From a checkpoint of a small transformer trained on Wikipedia: 4 heads of 64.
Each number is 128 + 32 x the weight over its row's rms, rounded and kept within 0 to 255. Layers, rows and columns count from 0. Numbers have three digits each. The size before them is the row's rms in percent of the matrix's.

# layer 3 MLP down (transposed), 896x384, rms 0.15, rows 133-155, columns 96-191
106:136119096128116136126053166171117153117106100158148189101141095084065121188140128184086155128127169157123114139114124161130105109113081182076104084134157125113109143140157107101094123188138133161168150173188145153147147172088131174188162136152068098080116174103212105110115178142146154162
093:153152097093152150125166090117168123087119132061147114122081142134139152123114138048080132149153144126126115134094143163110135136152140140200171192152166138152105117129127081114127118107144153160053112108106089149121133106100203130075155163121135159119099112097131135128119081146087097156
101:128124138140111136116148146144124140159154131063170142136120114099176143045138130142086181058103109131157122084103152107130076075133170134105112131152135091168167161151162115122121092167088138197121096103088192103108188191147114077128113129128111064182134183177111107130162160121177150094
099:105043155163092073151103133107139162133128138122148187153091166095184160172136125093181157091132127084180187086083149132094127173151113097141095152094129132071197114173139161146099155103118157114083165164133141147160110119079071103175139164145165114162146161130094119150132071094130095158
108:129147132127092181098176141119097149129160194083138092098158110143185084144131052162081122097156158132142140084128122138116141082186080184104128136175125088124172169159130159142169124141133153170088171170150154134121151088146075077180099070101179171118171106131086170118150144093090156208
101:155125140096138074122167159127156106112100098133098166162111115113096157186119112139115118075164139177159102119099124122129095162112135109152136031120114137082179116167126160176174085135124170088149173123072152126177123121151168140201063121073113166126075098118127097181076147157079072125
096:132103146136167128158075110085091084191172192139145146136083072161084143106059150179134111152120114092111144133169160100182105123148113134140131159122117151130172154114109140168096098102146143144072158093188066116163112171127094106122143189069139180134111151080133171171112106120111130075
094:093099189131169136096084150142144093167068170129135123150139085126136108131129150115106127113161059131098134165165145176160176152109140155100135127101141183146155130099183072202120132115071114111081142109088140120101172139132154097138120118070094142162107092125095141114160128207110119158
104:137148156171153131139173137149151148105136135102162147137131112171152133158155165171096182106143120103128110106142107129091159115119164112122125132110179154112162138183061170145082128134157144135074091127116169113129132134104128136037112147137118140093098128157160131151132187129131159116
096:171163149090137185140147087139140164171172185050126152123125161067160122077145105137111067086147065167170109118156157114140106118120205122155100136169079149175130116131125137157097117082099070126104115199071117132145057134119135083182118148155179129139195170134109110075096117102060101123
091:075152140186176119111141100109087100129209143091117180091075124097124123086110154125090123099140094192093081131137138090076173120140108159109137119083160175117158089048179136114114139114093094108057131036123128177136083041104153133171096144116132159120131167167186093200103149157076164093
089:124149107192108163093151096120127104077110123180139127178130133118100090124125145045119117093130132179127105175115136129079133061139150158130146144134151179103070109104158169132129115141128080135072122179145132136182157091128079138117108200163135157153163129117166158086083116177104136167
100:135161171106135139094064069135155171154111181067137084119078120153153090140131106138138169223105111104120096155141190112082105159097141153129143128123039138182174109141135145109136088124081070156150061136098146159108099179103078122123137090071216150109163145095090084115089097138096108123
085:113129171138210089146126200201131107171090133076128127117111155144140163146112128102084121170123060110122197117140142127111118111132140158051181135106083125138153114090139136206138141127112103157150134094107179109143157111124096130162192127101178103149159107117137168182138138140105075149
088:078104134112173151175082128112129130121125188138138126132141039120133155145115085203106145122190148103167156137118164116206125135180154098098154070089137121113083176178137123167098093115113130146130133106096119092115138135146165082075191134078110092115079094194150164126144093076087125135
100:107115128098080133181127094107137135164110127169138164144155167207169157119117175164155168171129100137084164095168084124130132126098140096162121137113107149092148128178153171111115118123068143138064148114133176113136125122072109130187149085149095167171134141131128153096115125050193175156
092:154166084110146055135084162064171141152112188157109146111131160114102141112073063100113156136133054088105144160143115127138134117158119127131089154089129168207170140172119155157116078160133178163102128108162068139157115166136135150102123110136117085132105084136137126144099113111146144113
105:120073192086072149103157149111103165142184097140136151128107174130127097141144092108118104092163091097088119081116107096089160080166132145133144104135155164092119155110100128113052151075108173129154107152164106136115131162158100156147137086149134170140191131143115127117133122133096160147
094:094127100105104140111136116128101049115097096035161118080100123181091176145113154099066083144138133127128140149112146166119071109139154116102106084152163107131083113118155127167160126157082140088117080125139138114149153068150120128156088073148121092152086113152155101140102086141150083217
098:169118155046123129056107145169148124146120106124174155128112160175136177125132151096096109107187129142167091144136169134076185140199140094128106104103112174142059168137100130129127101101154136064108105100134160127111149165158146116151103134124081112121173113207124150101064129148131178138
099:108127140103130117106137156137076132192126242110138095094153128148105163089134157069130124098164119188142101148061146132146097164080099094118117142087147134186109130156196150111127125123092102067134130070042112128114114097146165124092106187120145138093114091157107152113114154132145146154
099:138022120094107165141158126086049119118115129134068122145123142114181148134136078146135116059117110110119112151107173133132065141159060159125125167085177134136104172159121158130101088153140138131154071112116199166103094131102182114179135127148150085160098109160118056105120056087174048154
095:143113072118057109128166191093121175099132089104150117162147156175114133140089128122139089083119152182170120116086094147156066123141138087124154122107144112132183128120179170119102155211138131119139148124085177146134179160105127121088114094155113161152145141154118116139085116111158140154
# layer 3 MLP gate, 896x384, rms 0.154, rows 134-156, columns 96-191
086:092085138189125141154125134128076078101128101102079160169162102084100148136092113155218173159125077137066126096133142076102107112131134149103109143126088122075132182115145094100120119128056107149170109149149137151142142145137142129083118116149141106141130187122123167114145148119152136068
097:208149162126130118104133175111104145134152146149103105187151095110160136101115140125102110113093158113171152100142159161134198140070108164062150123140118138192193098087138100129178149096174086109108129151144172181080158092140173130127101064091141113128170110150139110176118098131161129138
098:187098169157150094117185123163087155183130124120114160179058213147127132160139135145087175087094115090144096102105159132145116111140171159112118118102158151181051116176119110162091087131100128122082182123114072106118122166125127146181116109170164103124112166093111128113179085100133143110
095:141106104161151172102133104142055085117137101146134113148161133095159102162099122120129122063139156160115135086146166138129062133098128044141187106153201049153093129133112184122111147089138069087108139124132141121131118126169157147179120141148161142147138170119171162148125168175119148164
121:094094170135127147145080096080116168103157117145125076111132178113170078126139108109108070103129134099141124135107210100141101126137146142111179147151120132151151144134099131151056125075173125194103068135109144110129152178108073175111139143104097103103135080104204137156157133138149119132
090:122117111177124113159149071159145115113167113148153128083117166152099136091138122109164114130124157124102133132080152052110110124168136135088072080167127101141069132148141130083112127143106082184146083133117161115128095183121171132110067124163066097080130135148133181099156140077115123115
095:125118098145119140124158050108106144144193153165092106101077135147187156097101149152088099133170110139144068197129157123106073149137116110111178138120167143114120099074112094125165146097110141087193123077152075061111124112146162157125079132106143178132209128107105107126125155106109140137
094:145156163189077066137139181135086136124066073165092187156150195144215149122085080095101118086141158148167094158161108136110091110111119124146122098091100148159130171107120130080137122095092148127110103100112148125111152111088080161146086119137138102141095121127140115153146125156102132136
092:059121107095129093131148112093151135092131135137118102147037129152113149127145110152121168171093191104090167107111088156147098174177156136142142057132138144112126136123128143156127149138134174079081162075117127132157182097150086168148139105152114118165115157128172141145134055149158170171
113:089095189142038079171133157109134153157044131123144163124096164178146130172143080153164098153159158120117165133149063151148133117089129134123149094133110100125146149103149146107108097153074121159158164088178164135168112151130140190126116161180139165092129108120085115110175142142166153178
093:145133115178099155141141149137117126158154114115183109134124121113163174142148127194136198144163104184116052117160128132130146176129091087116118080062140125078146154191114150165081129144124155064169168072131114165071111144115136127094135140067139074087122173123131073115099161194126107115
104:153141168158102228113144153129122140150132194114120110091190146134169184093127156080162164143138120137137161094130137141136144083145136147111151154177129206061124124107125131158121117148136116121128073139113102087146194139108152194113133103153125136115161128072150165132165127217149191132
096:114152103135059119152115024050101161129102114159142120163138157112117119114128173107193128073103151144138063140109169093137083163119137078176144115146163106156076195139129082075141099108128121081112096164132107126122106109141149162137054157145106119133115173138106124086127092117152204107
107:185147183099068102114170152140133119140131121090156136122115173151166098158149139071150103124113090115121139114094168138148101111108137138125104094155102166159185128124142096126099132109070169140107111145085186127145138112062128091161161156141138144092069122196160089140126142196168134095
096:105112099172108095202194095126143114082129206158139106101061163114173144144100106181169071148126124181124131129129152099142159118067114164164077069124088136153116151136167155192167121050105113167147126163092115139128128157142153161095134160162131140137107135090063152113067154095136118170
098:131058149106166112165102113093137124151121117106148127065121124192150165119140124085082147099139143143167128158154053164115114128107137117149106130074097132132183095137106108181131126127125123119129071130092131107114144165074134153135146163104183097156096136161147132183112160186141070122
101:101137123148103121140119124087076116128108149089146121080133097162102114134173128115171156140153025123108134079148092093104137140036130101072145137112119181182160204181080099145132110112155138130153151102141123075114128158139095108097148180127137107122164166138100112133121144148119133160
098:153089153084178087129124160181123161174076081178102077100133134148129124124163169125154134139142155139168081132100173145132136123097119175132179115112151121119090085071140087118150123122099102190147124094077129110127160088180134147077158156148148171097136077140080127083155147126089082186
101:112139152114132165142121132129136156115167177105148165135117202063155117111109101147101161071137074110106144141171142107116167128107182119109121088124153059180121203102152118126163168157145096101125138115144073122118106148110134106102153141168099100119137157132205127114151127132091189110
101:107095145114068151165154088185159174077185053129126159129095123113100110167124174165063118127113123107060121086149157132143167176115119111135101125152113146131109058110145131220141153142148128177156113128155184146156088114096132168157132056168157122132085146151214132144111114161163121132
099:125121090205086155119179108083110101111114121133070107115171168180137102063119071167161163052115180103122123112090118156121109179130138106115161123041131096135127127146141180154044041136100111125101121125162156166161113152152127114165110135151141075123072090119107151103126129150154136119
095:164141115113130135171112206107151125110125141194120169103071126126086087061161077117059159168104150144130142115114162162174063146092135147141113085157119124110170130150165138117171199130096149063157164132126163138165124185092127121118112062106148096125095060095123119129121175083165075106
099:193176122146158178091118113159109048182117146116105127089100083113129158082191161152128138190122117120080147125128162160121125129118118138110093161122151139178116164126125111130157146144135080109111166084131166139135100113191173157151187160163095190132059071155168141128135174133077133145
# layer 3 MLP up, 896x384, rms 0.158, rows 134-155, columns 96-191
092:123141152111170119116111135067068130153154187117192130140107161147124154128140160136182103152030085134152126113146096109143101151124133071130119119172059108082137133117124113156130137119090137154187214111145105081131179147116104155127164126101044088119135084096174130176165141128150119171
102:120139087144132131141124085132156141180099085087118142169110159131107083135067112109135111177166117116071127103139114118110130106095171184144094109174135106116075148116090089192131157054123160109130163163141114115065139137116081123133113137206158162154154140152128153118086129143177142109
098:138171100110119135072112059215122103133183040178102084156149128159073099091085161130141094151114102092116129134092145138110088129094118156167172111138175165155090148107096216125135085144110129119154142159155126134101108073116144102147125131182173133118094086105125129106096162154151118138
099:126125102107123127172133104153153148126157044146157107118068132155174089178118105138102154129197108088089205123156157142087123134095193169113186132151132118075124067105158136131150173153099196090180139131119085135139097108106091104151121071155115137121124103121077128152094123105141163135
119:125086131096069129104134170214035134149117140109165132128112089249142135154123156058143117119140143118141138117112165153172083106121153087162058170094134165163141130168153129137110158135169099157149182140123084121132100121136121169151176122155113117107080149143168131118115190163146084107
102:107163118161135117133125127150150158088100102148148139085120160116162118140166109122141115103121076137041135182160120177098150204146163110065147079155177155146138104116106109122149108150116067103134106139129141139054149120164159174068127087141130093160124129129094117108168134151136172139
096:089141091114168126126165036151163157157153106146141117072060104099144098115122110159097124130112114069155074104085161120111039129155105118158145121132152129162096100148073105084086146076131142119142155103156053163128134078106119140113143140124077182115196180159126150162159121090133202108
099:144120126131111148145104172146144128101095153130176091135099210127143099101082099113151125130130182138085094132162090102156142108143121085113100178159142129071114108106118160118126125139166054138137144098149064127096105130122197153086121101122143099137107129140122075138073146151122120116
101:122166178138221153142135100133153091108094134165128109116150130130154142104161152143135095156112176142104157108116137188090149172153075126172178113113169121104127158101137161120153081156121172118140077106168156100134111108123119142141130130142146109132042106132112150144117182150101153148
103:125134092142103140107134162051170150164129150089163125107100151181094092107182125151161135165042084122109124126141151180122193107135127114156114167118195109097099126156098154150084190137141098097127106145115161169112145120192092079083126129041107073181100117137130177112095143098126114180
092:135122150186037099099090139154115136124116199194111185101181132138123084114110124113121134093156148087118188153109100175140203114141132129126172150059088103115077081079176123128142132120107099123163084183132161137137085126144158177109150172143106174173157078076130109111133109150097155174
101:106129105125151107095131106145158150118099058113128116163179132090083073131082106145148186184150142138128124121133093079067114092110188132173162160150113157114143150087072159151158157137155165109063107170110122133149104139134139110106086071135125101149157104137141069145086150149111183147
102:141169073117101106091120027086152167128130134163150097134108134134187074110110151132133124080148171165128050118103149113150127113129148069184088095125139098164113157089096133058152096109186146095107109147153071127155075130141141120124074163134039132155097177148086082060141117108149160123
104:123128164120119153146104093127147154159142052108100158113162131129139162115205108167180172154160129083113088094148142152132141189113146150080144155119138070145085189151174110113165177084204208101084095132109144107115104138140065126144132080072176132157108107139125117115095147076135145159
093:134120143156141116104092086116121190150130080135156158074130062091184075088119133129092179157089120163141112114131115124111167132139102049107103171133157084099112153157078115155104166168113128138178157075163124143120067093109181031126107160114116146137170123158082100143148146111104140128
098:163030123081126107103195103120135220062186185159166115071133099113135201145117116076098180106106113122129182149220082176152151129122090082172065117110138126104130093157126163124132122116100184115171045139110163132105146145090142118133110149135111145096105126220203134106112120131119146136
107:111103128076085108122095180108109176111158181143110125080114157141159115082070116152091164134185081143080150129107159119054105111142121097093114071208148164049146130085121122155117162132190126202126080139107086148204112149122102116193128133209153194148122131147159104118140130143092120083
097:150064126089178109069103155103139203184106109198138125151130162153163132158121051139190116156119108134151113115098097112088108164144137083108139121078128133128151089180160106088140122164128149074102172110147086119092131204106110110071120153121120179105128209145087137071122100103145127156
097:134141131097093157124176124153174126102127144160105180119150128146101118111194090164137175116147110135107132176151104132092142063133152136123157196118197142111143127139121138129149175067124191112152131120132177085081038136051118135077135179071136189171127091113116062107200121137170138128
098:117125076125174081104190084125132095190148181152058089129147108140150142076150115121147125132161129104151120144128127127111126108129135147138143065075152116142152159136116118076169157128126115095150174126126162090125120113091079141085153186065133125085105138117077124132118115091144136100
098:066102157156156089123177134182112163147171121126108160100129117142160124097130161169141183034100108116093132129145063137119129032118121180162109099145151128124091120110150126121152099181102127157075170086085097152103131099107160113140142088129199134138106141146104101141156114102104167141
088:134103121087106123112174178135173152134092210184146169138140124134195112143131074108135093120153137160154151082136097145088146176116153156138151098096097111126121132152190124128148128144111120168136086099124150126183091111130174135183164097136123121144133153157168144108133152086144158157